python train.py --n_layer=15 --d_model=640 --n_head=10 --n_kv_head=10 --norm="layernorm" --norm_place="pre" --parallel_block=false --init_std_up=0.0171 --lr=0.00149 --warmup_steps=200 --doc_mask=true --train_tokens=1730000000
Each number is 128 + 32 x the weight over the matrix's rms, rounded and kept within 0 to 255. Layers, rows and columns count from 0. Numbers have three digits each.

# layer 10 MLP down (transposed), 2560x640, rms 0.0568, rows 1814-1920, columns 0-63
154124063184125153114119146108149123157159106100127088106124184069166104151156113107147140099121145182140108120149094104082128104115167112121135219182146076080119127073127112089219202143090094
152136117134153108133093120100058135188145100106155078113108140143207126184116148090170098156109145212081199147093052146117141123096144125080157203118150081081084071118135158148092128137093175
132117076120131073148134074121116131131126158136139181152187106055214112113097118141105133120107164074062130097107157149136131087171138149138157130131095116109124122148112152106066098157144110
119138089061131147120153133144165135082118139088085088099103077141130193118095167027118190180138074106115073149112092103167164088077142115132134131155101169138063155097141133115128141085109127
118124103135122218183084109144117155120110096110080088083131091141119149075103191155139144143108125081128158121103175108129097108130091183120197133119099113150145109145143116130180181150113117
146158138113106134101182108182100136105096180116149096134047170139167126142154099137156177198153125125119134076176190127170180070138115090108136087111110144131125110148084094148076111111198144
164045133131139114142136126133142112098108116118122136171184064143111112125147088138149134075127109108094187072166140094179110105158116141150160118108083097116118103080145159144136119158153159
069116141109142085154149138132131111087113094101151130105098143102106097128118123094142129133119116128116136126162125079124189161156151150089139068099146046153126111102113144121186112127133107
209088144143126094106147154145097118137096118108137112104157124107111087072101089118123101115141115162133142122148138113084099122102102104126048152101105137076128086104114106143093103094113180
084079109160071140139165143121159181104170101130130089132132108157122133114108130168132109119122090128104121130160129101110147132090176106146140148163107076085123084101098120110070065130121130
164161168133133070086084117094101106104106134061111153219111143133140166125099059120149097073084098154100155113086145115154134122116118102191076087126151201101155158128087126169178106063078098
091151174178164134122112112089137126165080134102105129134113167139133053166141057122130127141122116152154100171125139181090129107107080085138093136178152105139094126121127126110172084104131148
162147137091152120150156080133134149127116164039121137107125140139096128130116097122105097158109157116067119120133142141094147121130116135104107104154174155104161109145120174102156168059114117
141137049026161122117147101094117110147165076109078112126080134173076117072119106141093062139078154000093128125125129194118228095147121111224121117085101124083178066115105136107076097129106110
099107174147099109122115120164162115155141122094141095155102114148118085187090111180128106131130137128034084064169159113136057145177066110115071113142129062131116146138119128162111147103112129
090085119103146075116085148134026175059183125063129079179138085144154082181169147140136162073084110090142117099070136196101119177151124132206145157169118156051129106056133092184143156110145089
091180134123133099173166119181170118131136122118088120155150125037075106119138115106120126110129148106095141168096104125118118128088150147114152117118174141130152135151128146161135073168246154
107176131121172193162094068126111107141111164116117070112127102125115150132147162086151138194101159117225169143098038118108148113132158132090106044136104128069097110157095139208151174136127162
090131158135128120016067151147137096138159174168171142141136168180181123093098104164138115132143168054147119120167111119063072137104130124105142141107154123159140121148154105137107154163190071
154072183080135170065000168130092137120110145141132145097211133151155084144102190133092080169188157158168032145111139084145134127146166147107123156090177124040102140100128146139120145095134112
116089101105136103124113079175131186073109137145119133157141124186118120151117151146172186090137103113114115182182134170125107146101155169158157155113127148168113126139133122130079094154155136
140163062100091109161133190170123105145132174166096148116155053120111113084109134133177159123138203092089123100130135130121161129164178140153176074113088117114145201118147104093184129149137139
152146109110133170175164099098085130186114126108095167154099143155097128139110108116089157156170115120117123121097086131185106117122169057139101117161085104073106088097134114101155143123107098
169183182143131125134075126051132122075168123128142076124153168084106099159111099152073116150179192121112089080079111120154104106118179131119155118070142073140157182128147085114094029172125147
116153157133160162199114078169203123174102075088144159170128143128133088141110061124058170083111095112142152087164108151062076106128082098133097114157124114118134118105119130123173123130146133
066122105123082103194161154153146098086104141135138093145141138109093121095073139141154108127119136080163170100081178146125134157152103117095120079188129189103070100130172150148135141114164119
169084145139156175069108111145108152125172125122170130152108150103160134162108150157145076131104122143117170127135166121110172125173063116108106083171134147083108118185098161128077094182089183
123126104192164105048087160140169126118134098080128085103089115112144209137123121108134138116125102104148060124128123116145081108065124139113129106176173123121119119066185181157091136056139130
156113150069110177080106081074172103064147158064126055123140135118155140143132132177098164066149148120131098134113076139110093105143106103137137090144141144080115119135086098126134181143163189
084178102094137171138154152132102118133133100157185125111126043126090058152095094173065192140071123122191113145096075166119118143110149169134120109111130112143097150125101135127169089149141105
167128125078125144164071130134153189129078166161142131146123145146147110135176124115099100169064102090175133108105064137191041112127085116070123117102068095152176083141117145120178064039068089
155169128098103170150123074189100123150132068161123081154127097156121110143137114185132111122136181110124130159151120137075125160071172129092152117133106144155132178112180166151123116166154156
100120117095095132092130083121134115113118113141097147160191136122106182087161118075114074143173179092129121180161099059143140081088152115155186076149141157116121114176089132126173126098110139
107159144144157155128055127103098174160172126177141157103149137152115113069138173096119122140084156070120138125122176112186090173128149095140115099117123197090206117089128157149223133120180133
143064136127112095113075123114103109111060163179134133116082147121104124118121102167144137155110093063108164142133122179128138141133124139102214124134076168117137112125107138167116114147124113
144105118094137076122165081164161093118136135183125106122123146119124152157106130109157133162155121168103053144157135172109089144139151135096097150132075118124149064149150131135119150073096097
160109147106085133200131161150144084155143086111140149095137186104084140117115097180086086139098150107108105117117149128135175084135136104133105141171082171159089120172101144156096115126106133
097196088096127116099100174115087114020135101109127000154150094070165077119097096101136127029124108101139158072108104102017143118143150146125077068072126095064098114169081084089104107120145116
173097151096089138109113091161116134099135209145180079130196167155070118131106134148191158116132151122104133127119105173143148135132086134067114093080128101137075151125119085106088125139068068
114119157134076167131138177167076187115103132139124139152094115091136082126147162102147147081147097182118072100115117120094115159141114155110143200170105142168137165116139150102168008157068161
169130187087117138128121124149079071161125129095135129126174145109086083125067154107122119111140147160080114139118077135112051142062093116183109155091114160097114090163148151142067085139160120
171152208101147130139183149086118135198153103156154129153098125153108132132146124119171127069140128099098149088094130194120183175129118134097152165162126131075141141178105102107121075100179112
128078155158117088094109163121141110114113070119170113127129143164123158136127095134114129108123125153096149133102146090063166101062123122109105092147100106176096130137102135129075150126054172
123135113118095121137140150144062132123084122121158061100141083195097101132134092134124085102151131067144141130156153096152118072078192102150108113116128150111117168163138150129104114102132094
165161122153067171097058122117126099137164137145154084102182092118138164153146100067192177170186091102162113116080168131111081170155107149103103159144121165146083154161127128152186115116178131
128059137161132129137127149128153090122121103122136110102115167121170154175166141097152134123125080117162140135193122122127087152087107191119148166143129157097156134086055058133142139139105143
096078159160106114136097143106186082123108118143142101108104181081053101159162090181093186061189153101135172095109144121117105104154118166056053120208117058174149174135163145078085088122133089
130089132106109132149055104067159100118099136107084106140225099129127138147095108104140139138151093135110123181133121098119113152120179171124117165116177130080116131070184174141107152184125131
098106165099128183136075113078079154132115147149085146129166152182126133113106165135170121161111215118144118164169101165119103137112133145138115084104109103138139114113156136039154074132134100
202178184119100188166146158099125117130101163133141086144102108160114092152152111127091095162191106144060107077139125140097148123159152161103132110136098193152140146106108117141111133144121118
082135099120115168149170166126124131104190155142142077113147136119150151078190110140158158084130184133111135116097138152085160155100114098126161089132151112161094064146143118154117153135135114
164123133113096157197124152105134132135180110160109059120165102144113121150218127132127114134113112080162160117106174104114120117144168091110100158150125101123120147095196121137119154105113199
182106115154139099170092089074140108086102051050109063157127095128086114123089119094097164102127120092101153108047145110155150124177162078090142108084162142152154135092172093105129095126159168
132147143076111145074124165150085139174073115133154120090099089150145064205137132104151148167125102092130133119107122135152158156180207084140117085135079094127095105095140093132152177081099086
162141141127146127141112106148165076145137150120080148116074059128217153109138095082167161134120155094142161187101128098136103198134123159143146103140154104124130119144136173141150079111152166
094083064166139173165103160136137079118167156086196135115116146129087103079140068065174139121165156140059150117132192116129088133128142142195080161199122143113032111077128064091117178163151057
133088159144085185131124165169139113090111112070146135162198237170101117139193156097125131158119113109174136141087147120144105122144147097117143109120146089088132064139074153111184094116160114
078067162147113120213122126191076142112113193114069067140167144132126139172111108116141074132107152091150085121163123117131143147156143163144119123139165129117132100113140138153252116118096131
082123123144115092121132161187089139130119126131170180041118092068145057092168056094121082131092081149120115103063131143106099176157152128113174168110077117132082140156119103116144080181079174
098099064168139095086135164075129091123116095154072181085140090145073212166089071132149118111126131025101151137213205126162062129136098189111095087092130072139113116127086137163168130099097111
126125109137100162115116139102135106119122149147130155118127079157086135099144132058173137092102084130115172141069137163181140127116071049143063065074166131101100150127131138221184134111118139
177216107169124119163119086118098098119112166144111101115120118113098126162141095129177174109093091124084213107133168141155088151134143125104152122084087117100166112117117129098216164156129132
147131018120089136093211116094143126184169196073080126110113120122062040152072070125092126191099158100123108092180116063177098184105151154092112125132143083161124111139109108128157138134117141
108098082120138102116127150123121113120131080081137103149168129077094076185125120157143128130117136123129173122105069090171133119116156214106078113148123186126138116101151087150150185162143107
154141145158208118160183096146149165153166097156144098098154146077112149216167116103177098131070120143104112128129102091125070065073081206135146038115125158118073170091126086167179139139065141
128111181097133148157145074098142161146101147149073113113112089141126124190149087146131113076156167185096127071151144066097110179118164140137172089102091131102136129101067124118153131111107164
130154153136052091097139150183063103087126139157127192145128129186119122185115090085087084164102113099106154096126158122141130178134119147122093149188089070174070122115165129094145079128084148
174129163118093146092120078076145097160161103143115136088170150110153073155137158168162115101085124156156179099120107162125085155104110142140148111141085163082116115124092142117103155104134173
094186106122126154142070130127164115111182119178083107120157133126071184128070115157126066149150154123141102095101149140159084092151145176072075186136086099084185126094145174184090147168142156
094117169057111139096074147124103086144136108119095122134136163083136142119105110112142105112166105152148123160059144149093156126089095176136080126196054143128202072111098115135171092067089107
143126164113100127123101131098120120056131095158100096118090134068156070163135084150124138106147113133142148137100175156133154173097104181118136153081159123107109138107118112118126105182172128
080085105094098122060133098123133128094071126150153135069129196137118119068128107123136070078130120116101140099143137122202133095069144136109119138135083084058130067139180086122123081112159212
133102151135139130137133135107113104112164076154111141117113133137152108182115108165127166135142123164104122152119097160122120082189149150175098122121123195177117158111063120148097155109131147
165088144123096084145111082087128088160096128127212131149132118120118118089155100081117084058083120164151091158125132146160147149108126113166192105167142192137099121097182107184079124120139099
130071131093187121162135141101110137105161122114119103093144127135151081138097083124090145169113078102167172170151151156108114139087141130136117162148086091201132175146187183159111082159107098
126093094160115099144158109144120085137179066105115146096133135135147110088128064135180143095087116150124135121086150113188141139135100079158046143102079111136151143089121185169115161158198097
109109137116081151177086094145138107112040103120197131106146146159144175118169166090112139136127120171123128091156138129094070070098128158139124145117146151184167156132125041114115114182092156
157117109107163125159124095142123134114122153110117077121137140064090161167127151172156173103156156152111180101088057130091063084149115182159112175077113096127129148157078142150191105146149076
107097123085132123146042137073100154147110159176128107048102132127131099133150131099153066102129172184129154152144121099115134109124140141103174129135125133092225039183147131155227077141114124
117112140143144131150154130129099157061087115102128109142139144115141149152129157171184127054188076086170155165157120118101112089149104095147104084109047119073107139194147080148137162084111144
128143130113162120119158116170174117181122159100119164163146136149141081088131101119116159140132163159126134163077115100092107129141123089172061122172084156080115070164164134145145088087056155
169147165116137134131096056117072177154133125150157067114230107140113204124149112149160075161102133105180138106107172105111094164159128159118133082150110146166141144189153117116121173152134128
144044112138128165176108150157145085110115108123134160152063096096146154109160156152067146079126114138094103110094133133194117178105110123075095168126114164115132159147091079092135126103120139
118107181101111135140111126084132058111138136096104135150070114115113179071112154137134179159127129132108158071139138122114148148083071102142154111064155136127095166137139155153128174065164054
156178064132129194105139090150160155117164087126078071082128146100168140179116178121132037091146086106154123172154080071092083008190169130138091095135099120119153205090137161138154099141124187
113138171138106109079121128141112129072127152167169084149090118131133119166144178063140132132140161131120103156114090148050092148163112113122130099112117149208135121103148063139157154104110146
134117149096100123121085067140077100093124102148082081109129127128158099138162116112109123176071123067113173181158107125171109134152169092077084138097100085063194119142130166110111110139111153
158145134106144063193089144094095111124132077148161090168139106155114163199164108138131124116173150154124118163149058165151145130119161151142127069100165097118110144089106164196136135173100117
109103112133095105114138135113167104104216085149148081116191137121167106077084117114170170090180065100129160149127151108078123082167159135097136157102101176123165134075128117108160131103111193
167116139094079101108130089106128224132094139099132149125105147152093118168075101106111100111142063076177113183093147093096127106159171119095087155086114204068088131107092030183122057136111128
115159120078090101138153081150130135119133097133165085199109189191153155161100127182173127148125130054077160147113134104127176061115177128178103124108159186125147179137133189167145134066176100
142137157149118128087109139118128182141135132143156135049085163096129161117079119173137147143122159141121120132176144101106190183098081139140103172068115153085201171168093102084129106146097143
153094083107082127108098089121105106092106161112146121100122141083124108034179107050111165094097154191167157091111100187087201134119122111092142133118180157140141145166115088196109149146152103
144107138080130148094164159133182140130151150069121080114123098075120088161112116133095096093190178112124179178151084155117146119080095172126119071153070106175130137183124096114106104158096193
106092100168155114061091104160118087145088140174119098123115094108045136128146115085095109118129132093147140100116133113191152118112195157106102130131144144170090099162144127154100174183112141
091132121162076147094092140086119193162123133060107106098148062206104116143139095118136176134119161211161134136148118090156087144170043105149098155101116115112097145134110127164159123099140156
095131132089084175113088122123108155157130100136129049135155137105099081178113092135110085082161140163117106113117123124132042060107151117096152134114097123081171107157186113131120138145142138
149078113143133110127107104131060112146134132149130160123082110203143115080139084149109127136093130129093140119135083118101127096101181155111145120090134064146154108112150113132055100106127133
124098102088087102148125180093146070106122067178141174132155112138112118113149138104116085167116153116066137112111137174164148169087155185155098118122155147087141144146180105175181227129108155
116137096085151064101097064123145138112102096154125121100085144113105098126156140146135149075109121159163112091119097146094126105160131127144093100130133089083131164126131179098090141126145165
112105112150130175119087075142066140144186142125108165125120086120156156125124085094116105094177114168118079138165115168166108161143109153146136128132108162158091130146136116118078167147154105
112087124139062147116099148149075135090118153153130108119157105149115112178124140095150123134159155133090167179165072118078146133103143099163140127141088122110181066090093102117134170112110102
147167147135168108159138129132123132060136117133090135120135155156087143120123126185149170147124124149050100118201086066203139124189151066162142107096148095061145105106128178101197152108088129
172033170162083134149095139087104100150172158148149095058129127094099124179135157097137134078148059109082115170124114119094110136101150112066152157125145124162058086162095140157104142145062127
111198151170173068109110168089102079156138135124192141114152088156128100131112096097128125112125130135133128171067139123110064160093145127133101135107211122092062125132106104177139097155136128
169151163144051149100137021129082107077131093079202169093154094143135169137087122080141130159123174103094081087132124140068143150161103101100155086129156108171174121194108095063119124114084148
100110105174082144149124150173098154100174127183119197144108153122144155163150158129121084141155165144132118131144107136123108148179120153170117152157127133117124097163130099076122134221157119
# layer 10 MLP up, 2560x640, rms 0.052, rows 1815-1921, columns 0-63
114074149150147100117103124111135092117135160151148112133119139117135094047076129136147161151121148158098131114140075109164112122119095157151173106117149025126135148170176122164120081103142138
204107152121146112088101108099149147106127094143105116150077154124146158120203146157136136173143110134138172071154159181136124217127140119164100138139104176101166144179077191159108106062115105
109098078125117144141094137132085144134104154145155077080092153139154129091166175154119103146108171144128088132114120188118083159116091144101117108179090128092154103122109053163167054091078106
076123140086103123146135129174110146113154089107101160106108057124123094108114148096135125125170134156115106097072122115158157147114092118141076140164187136137090138162122162134112099137069138
179212109127113169099145143104121155099177166179129097103149110147130057129142142094115118181096130174143171142146188104144127171121104153173144033166155122180071126084056091142106100135137126
098142119203143076101105121142172132098058107149119142140070124060168163083150119195124090166124153181181109155114104201098100121148150121178186105139188118093127121176151084103136119143142214
130092149131072145113054123157099108135130095124088132178105173116082157179136092147135139155134173087090127165156095136143167132106144130197144101098150172162191121118160151136113139140190168
133119139149125203131170098155116086173139125118155187138057138144127114138157115085088168125094111093145075041134120146155116118156088113085145127110163050138154186122147119169143128101189089
182166110139151097167105084114149120167116130170092108190147072115083142206157098161090149056066134101069180148141031120163179117147131196080171089177147135146140102147105107130128179143134088
181085040117151123109139137102146103107188181072076161133160100111135079078104168097123095172086112131110124126192083099125116106135085164099132084151134080169119113106130098145111105154111132
155129061154093131151146128087059188194077153089122130102150122160134154128148101155113158165184104121138114105146078124074130110108161138188156134111118141115083163136151091112130116112114086
087121100133143119090125192116166073152110136102066153151041115097159132156142098126113154105108075143104110133185097066090177099093099140120144122063094071110096133124117128153095150152150109
119173086102159087174144183100122119161096166144102148163153188097201085143128143204123132169141123116122122084175180171105153088120111169134113143028170145104131115194144100122148121151131182
169161071125121150134108155081105125080116157176130164174082157108160151110112168175122065183113149110187089107159126153121162131141114120108139115146122129065158104084081127157175116091119149
048133131105086120139201168126117140094055146113178158126131103140166130139109163165135111170078104095179116080154087119101107189204064071202140103062154137156141120139119133165121126107182097
201122087106157062125171149110064158113109091109150108087146094123106135172148178125173136104179069147112122098118087204123087126117134086138103165172117089104135211172143124091139095148156139
132137090111145124126167133096113132141108075163178137126122132084132065105138134115098064136154152143061119128132199223159151123103090094112078144123147115188084138144140096131160088153153104
129122155191119134122162115132127155086158089133106142104145095128127149111175119102093107132120129129148143123152082087086149155136099115086150108158121177141137166166111138145166118078114105
144153178081158107124125091121131193154149132182178128146129091126097095169144132120123109091123145115118096115108211132156102163127148164100168156172125110121139131038136103141168056113098154
140161179115097111129148160080143135137149121153178138163124101068173107168101173160076162136135125183164134119110186073171137068177140065161092125102128092099149114092090139112165185072184125
178188148073106192069136095095142114101134132130116126147105096150145115100095163124094166114152073202123117188117144101168144174138138087149108110126131199108186128086164164082163159107080166
191143100139186092117152104114118130083124145064140149202204125209143174150135171189184121093093120098169146164109175126111164147118159102134098078186068139214042162163117075176132114069137123
102135143143128163132120135106118187064053135145122061096154128090117145123108108161110064141126150117173080173138153096099072106083122140079031122110118070155180101045160148145099101157186127
148128119105187147129205128136094103109180081118142088100152154076154128103087082144119102074094117143181124098123148143129105092136143087141051113150154101088115111075086069204196091088150148
159143112185115155116116077116138144156082083134160131106132140058111139118113086131150126167167159132149155163127102102139112110118117138107166158120116161132137143054174185110137164122150201
083220106118178033115088143134183079122141196166152111113111109106151173170105183106137163219104119124144112024110115146133162107097111167155097096167161177106146175156145092058090097080131156
141114117186153143135093122139140118122137101085092116058113077077083125139151130155120198173183175160135074114077127128166127184109097145122190124129114101143129151119136136096146039143126166
089167136124139129196133137164157096125125146111110122138143152116110085119168184162122161109151124183124192127151087124124139136157097107138202113100128140105050180089151097130122061153107118
171067128157068135086086167110109132143171073122122123104112107125187185107120131168110172091162099116067123128128182123163125107149157183061076147126162141118143109123112106176075119156164148
155107133105156104171165164114126156087162144134128175134146166167156125192102188130163124154093191125170142117181144082165138129126105155124087192146149124132183129093176195096165133110142122
110080114108121144080182169090143166070104170106142109119115122114124158147116144074135165075149143106153118169139132095077074088174184144110108134209195115119115145134161108172120118151114134
124141074133142100114168056148108145099118099170174105128142183203123152156098136152103153152137167157129123112181163134145115111146146150137141113109165129109135144109109114116129061138150131
148170112160152145086131140137084106117155099106141108157094193132095095133138156121118131097153111155156123110161144170175130116151087120089135183117167036102111107120178103097133105138135154
138132121082147137109145141115173100130122146082099148100141132173116135119126142148138113137150125124111128122098153126149123133050200126136102138129134083085121102136126099180145120089100150
172141185137134123139102093152103162142129115155122168184185150135131188138097110082118184110094152129166116140122078100121131109095114119122148044098140148120138125129155147122138158188144158
135211082112111184157139083102071160099162071072097118103127079151104145129211157177198173101101099118176115105161130109105164102100171095120100158132135127108154100098158097112161122110127063
116131147121123148128103126100099142116135132051052141181064092152099117111125145145156082169079086201132121112144185167130116103167132029094165155146128042098090109137084154109164119168131097
111121130135115132116139165138118137172133134117097135145124090126142106139153135107072130064130098110130128155101175075109148082095193091128152164153099220079140148134099148148080116059161143
123196082111047111109102163123068156161181134167153087101136117105115099055143169157121142145091109113113155106180103116146177097084098172100117095086175186121137150133154124153137088135180122
138084156097126194121129178065137155097140161168082141126068112137147143116101131153156122118157081156099126114150131120148050077165145135175147098086155093147108092130120129120093134173106086
088073113095093064097136145167132123125138152122098172126164098139158124130079179156082070169105120079114163113111101186134161098115074152205060109170101111119157151093185125145114146140085143
153175151123144182086170110106143123120153148131099161182128141129144084160125134167161194179136065120166133118109091175213103096136124158134134115091141124094190090130173100132230151164132125
139130139129128125184143167110117124132121130105054119076101148038155115103159166098115176097106163199161095166095141106075120109142155066148161144173145149147120078137127088147180112108155160
129155126149143158126179157116111095129111083129167176082087081168169099116073103115117081119125077126085089115163163063175160094102145100154149123105114113125120148123162125126094127158096121
182121181073132115157115151067154086113109134084102088074172169145110101154118131135078158123082107134132123160065131095160089153154106114132097129178175159096112083158177146141139141079060064
069148124197134186098128145174178085146128052095158148128052109210168128124166181135057104130164197093121132174187137161193061167152115126071191132116141094100077135149120176142170102106139124
113145091163143112121151107081167174126125129131141112097124116135111140148106114117151154157148106123118143198184140106132132106052101191148138171130111129132150141159100129059134098079100182
122142097131127178149119150089146102072102121157113120104107095098092139183139089131128173128123092166120120126123091157166185144144157163096226134120091135179138120168103089113093113082087157
135063078167106132102095174142118101111146099187133151163167120101165127085154105149159138120070102118129148163139142155118111141147102105061121164145163199106163124095130115100114123160171134
109118098117160125137086126132146115124108083098155160117119161125123079178148119126127119074093076120118162197170085165117112090168131144128167146086143124128189136119141118091160172153150111
121119139131147121127092085125126182081079136196141156079192151139140134120071077142127172150142125105129089133163089163130116145134120109092132138092123186154132110133127124159130054131136136
140119130092100123090118144155155087152155133185156136053125157149134185128114091111161113127112130145161131135155118162170069170076133039128176171131090103145044100112134207103114104134106100
131136198136086127064133171131080171149077152120100138146148148064214120102138180153152124119127149111106139075149129162189112114133108105183163142128170133092167120129140126166131161052162130
158131101119120063135156140141145108174137138134177160134160120163122158159163090109158146105120135108154092137129165081142127169113156155104131137086128149124152109130042110108122090115125103
068152145144218067094070095131115093136109206135152188152159125170148105076133177179180115161120135119149156174144098065160200087076160067117099124084111106119066175122141071130153146117148133
112162151082115143168189170106122131091120148091147100100081161122149106131148127098233158127180089116118113183128168130141102117123110113148158116079175133043150126201120146163136161161201141
126121087201166190115191111118161145161122135112125126103155077109179180134130135128113097134148120112143128124098158179085098119101142117107147096136135138092152131123097154099070097129106117
132118106129112166141161147112165123132142099076127143127127183199038163152094156103115109154178089092151137077129169121154133101140150111088106087169160106109157206110110125103116162078153113
168186179119130085116196109094180166090151175126150139146113145100110053095125119158133121133064118102167081124126151157154090134136127177143112105138096136192132123025143138127148064140113118
159114116086117127119132098132145170112128142087125170136079126132143137153118133163171114119166121069122131148102102144158170132106152106099095137168126131148093207133076121178133142083157125
094118121080093135149163177097098133104080132108172150113128143140102139164140152112116212130195109127125147105146145169118155086136107150097094155165128117138075098142145167113074134087109154
137111091113005076094135152121136146187123184125132140165195054180018056197099178181123060119115168154095082110200079073166054158076110137071123089172169117209086164153160153194149134162121128
102170122107157144143145115094130131087098070113147110136128163094113077131115167069094141123055154166125156182125152113141049123113120125132126144101154114155170133134119123146048131095124070
095115125088107133108118157141093179112084131158140092160070097155132114131113160092171068150115155100136077061171132103115100172086104142127145102137131124100134054105122132123127180087100154
117141082072107120133100150187138126098072119085155077101115095211105153095184120129097191160153087073147134138162101140094132174167117113109114163146103092231032113086126079164157138119109138
155097095161140111085108167093052138066116095154147174154101174133079093113129186149075130139127191147090155157158072066123104099137121174111103110106160164121185137133144157076143152143132110
138086095140092091168181120120115141116096116196089173163133103129168133092097116102151138101097089077119132112174133107162202115144144121157128169088118090148131142125129096150133130091157063
138016153118080091156102134181159128100116180130124089168118143113121097120170177148123074148170038158112137091141142147083142139129165130171116159097182121190051140105126156132112139111096075
088157145196105180176144128138116124172140099141189195136150102146102098155144107158145072067150121190080079168111116143081115152145195098163151151160163123143138154184108153138117160167117090
149151151123161072144112099153119097135093192138130180149106133152144150128139124173121115135138131154088140119140070159136154089157135088124172129109172128170081140178121138188155110169138145
161112143164068104146166125078078099104076114160133146140111151120118167121124098182121139049149144114167093156159106162148137076157130125158118067116150154043180126228159068125127129167118168
154134151153174155136116144174167137140121068075163104115114147083141121046121119120111117092120145114133123128112169102171075144104117110157156119162131111176141127045161082146150134127103091
183138063144105143170157160083149130128147096111163148172094174129187102128153093105120131133116141166122131099056111126114101157111178146115119186133144138157160117130098108141186085163106104
125164133124138147104151181125105155112087097147154124109068160189086125148107171159140148211101167170116129167114111176110175101154092078108053111102127169137157114159153100110175133064129079
144121154112117130167122153184144176086073086169160208135090142151195164107105109124154150110154130192127070142156147148070092150065110079105121135112135146122065156117112133095140096135057172
115082147139157179124160149160143146112154132090183125131134074116133169069139156127149126087119120145138109128120123143182168092076106184158134094087143188121074093100104080196132108100138089
144135135096139164108119097128140136118145150115081138083055126149123094153170118076123133079157069094107131116144195147169172174143132089174164117194181068120079099145086114123144109131126122
099151191147145097108082141148198171101094141099103146204074098095160105151093059129128146175120138132137120154190197049083153119057111136146125181157162132131151147149186103109161155116106167
162157127147078164134139096141147192099090184155175177159160079166151104135089115159110089179164100065074124119164134160159113126104106127187152142118123192102111117140130098201135103117150121
057115169165120166172143148135133152108105118104153199102105127131120161194124059131108096157085154139178105152148176091181106119162104150123144096117130092153134151092123103149164117104200194
073128167152143109155163125137127102083127107122133175161082132172116101115146150169117100109151129189131142144157127100137132100133132185103163130105125176147091115111080111145134141163113091
110127099078143074132102133070126125210148124117151138098167155128163131109128137098133122100088199114123092164164112153110104106105110050150164170158126057085156095087146050164133144157141126
151155130092130091138145103102144162104134111172163157115092166154147188166094136156127110135131136107153151105099152109090092120155147097188147176133127154124082072116093159197091147047113116
086188143144098113185201138090142195183087151115142082170160135089164167100153128155087125191075104111173119107145061111154122087157238108146129098171132135110153152140183116115112118156080151
141165085117096123150097152158149138159151125147154105114161112081157122162091100162175070112122112154095124073178167074141136089156068143120184141072174141125098107102104207138139130196138097
148140105151083155161156124102163089106144127118160144161109169095078114101172106109153113131161161156150108082043155178082187114131140159135171114125146119144109140103138144070063119141162124
055119135207149229095174092100186170122158106162086183137194112153151152034140109151114159138122099119102120088084125149151089119131095156089096164103134165136120133128127131139134119148155115
136110174128131152134156119101160132131100116170171099150147183175212153149160156125187070087182183091108150136157109083119163157098108151104126165134123162166120123108139167208111131154149126
110118150166114175104142165114147182165141154167121191141138129105208128153185049153154115100156129122160122119159164106183145103119210065081146115146131213116119105138167095152140136121142170
132184211167152167094150181140115137128085140127163152115109106126153167141111136160111120137098145149119118109154104110171093130114121153122096154124155118104148103152171132156124140147127170
139103182073101133108159097165077109124106191143128136153130114112149136123188213154133139098099122116126112154135115113107132083192131121127114120149130050144169174063153184104154143107124109
104121171067159185076107093110097117118102092116116139134140181138105105165136137105184140131139140094159095145189163125118089145112112076124165117091122109129128061122126151169132098148100117
136131073104153101116126120139110105071190160100116128146134095135131217126130138127096106163091104181123131126086126117162115076082169147109163195144086121083136154113117122108100107160184173
095188140128171168107119098176074109105147158140093121121117078095158114104133125153097115201127157128147089161143089175099096126112092166102160159085156142079083102093154173117137179108155117
095143134125131116166122207121154165163161081029117127191126136129086124174096101157088095095125155102191103111142111116182095115131147093138196143108079086115141191074108126137135147123124086
168178104172154132124167175140137163135050162130156118129092092148181116105149118063101140103181111124148122139114150158109090144104066138153104124160136121107163127103102165164092104127110098
151139167129102134127153192096109119142130133175133136131169131141093131143178171106117084164166085141104211141111090076149156091129098098104115124103158093114108116115075120147209157140154127
130122152152089165157199146153191113080098126119147092116086085100146089114126103190183121140116168120113118145117055128091054148178126095131108185115098143110125109127057157118067143114130162
129158156236094097146139199152142105166135115082137116166147070186161110113106065136102152146113114126141114088166138101136124174027154142129129090117156159114091130157122074069098087115135125
125078179152113099160108191209176099133044111127169103158118063170148120105103123094187173190128120146075178191137175103169077091116180134146147108111119158189100153073159129172117076168093121
148138074133125189115196088144134067112133083121138148077124075141098122149190101111089152150128135147131126129092048114151134116144119131133143137197173115145100100130093100067154125115163149
141115124157120066073116160156178126114150110099091152191156072171154107110112076156159170158113107152115116179113054138080080089110064115102188133125144148124125134154079149083175144197090100
141138156194084083153094231107126041118127119167172138050080106158106158102174226135133161104161140100208193108106150126114123100180147140141043149137061164182091221160089080174169207179169102
101108114207130141107139146161138054100158136154142153134110085088126165121121199142153129149149121061112128163157143104171168208118084119170082145186092150177159124161125152170160096146102079
140131142092130090114097185078135158132128123133140124108107126126088078104144185133053105086134048122128116148159125115118155131118189132125123106162129189120150142140100156160103130124128093
150118143172134107165115113103142162176110172125165155084141157154093106083141066163144198160118161159169153112062145128114135063153133109120119158105177099147129183158128155155126107076117183
098167115130141117134139078177195164136150127179144167185153120117163116118154121063098162150135079181155092124127162112118081144115156112128099103110167047026140157107100177118101186157107126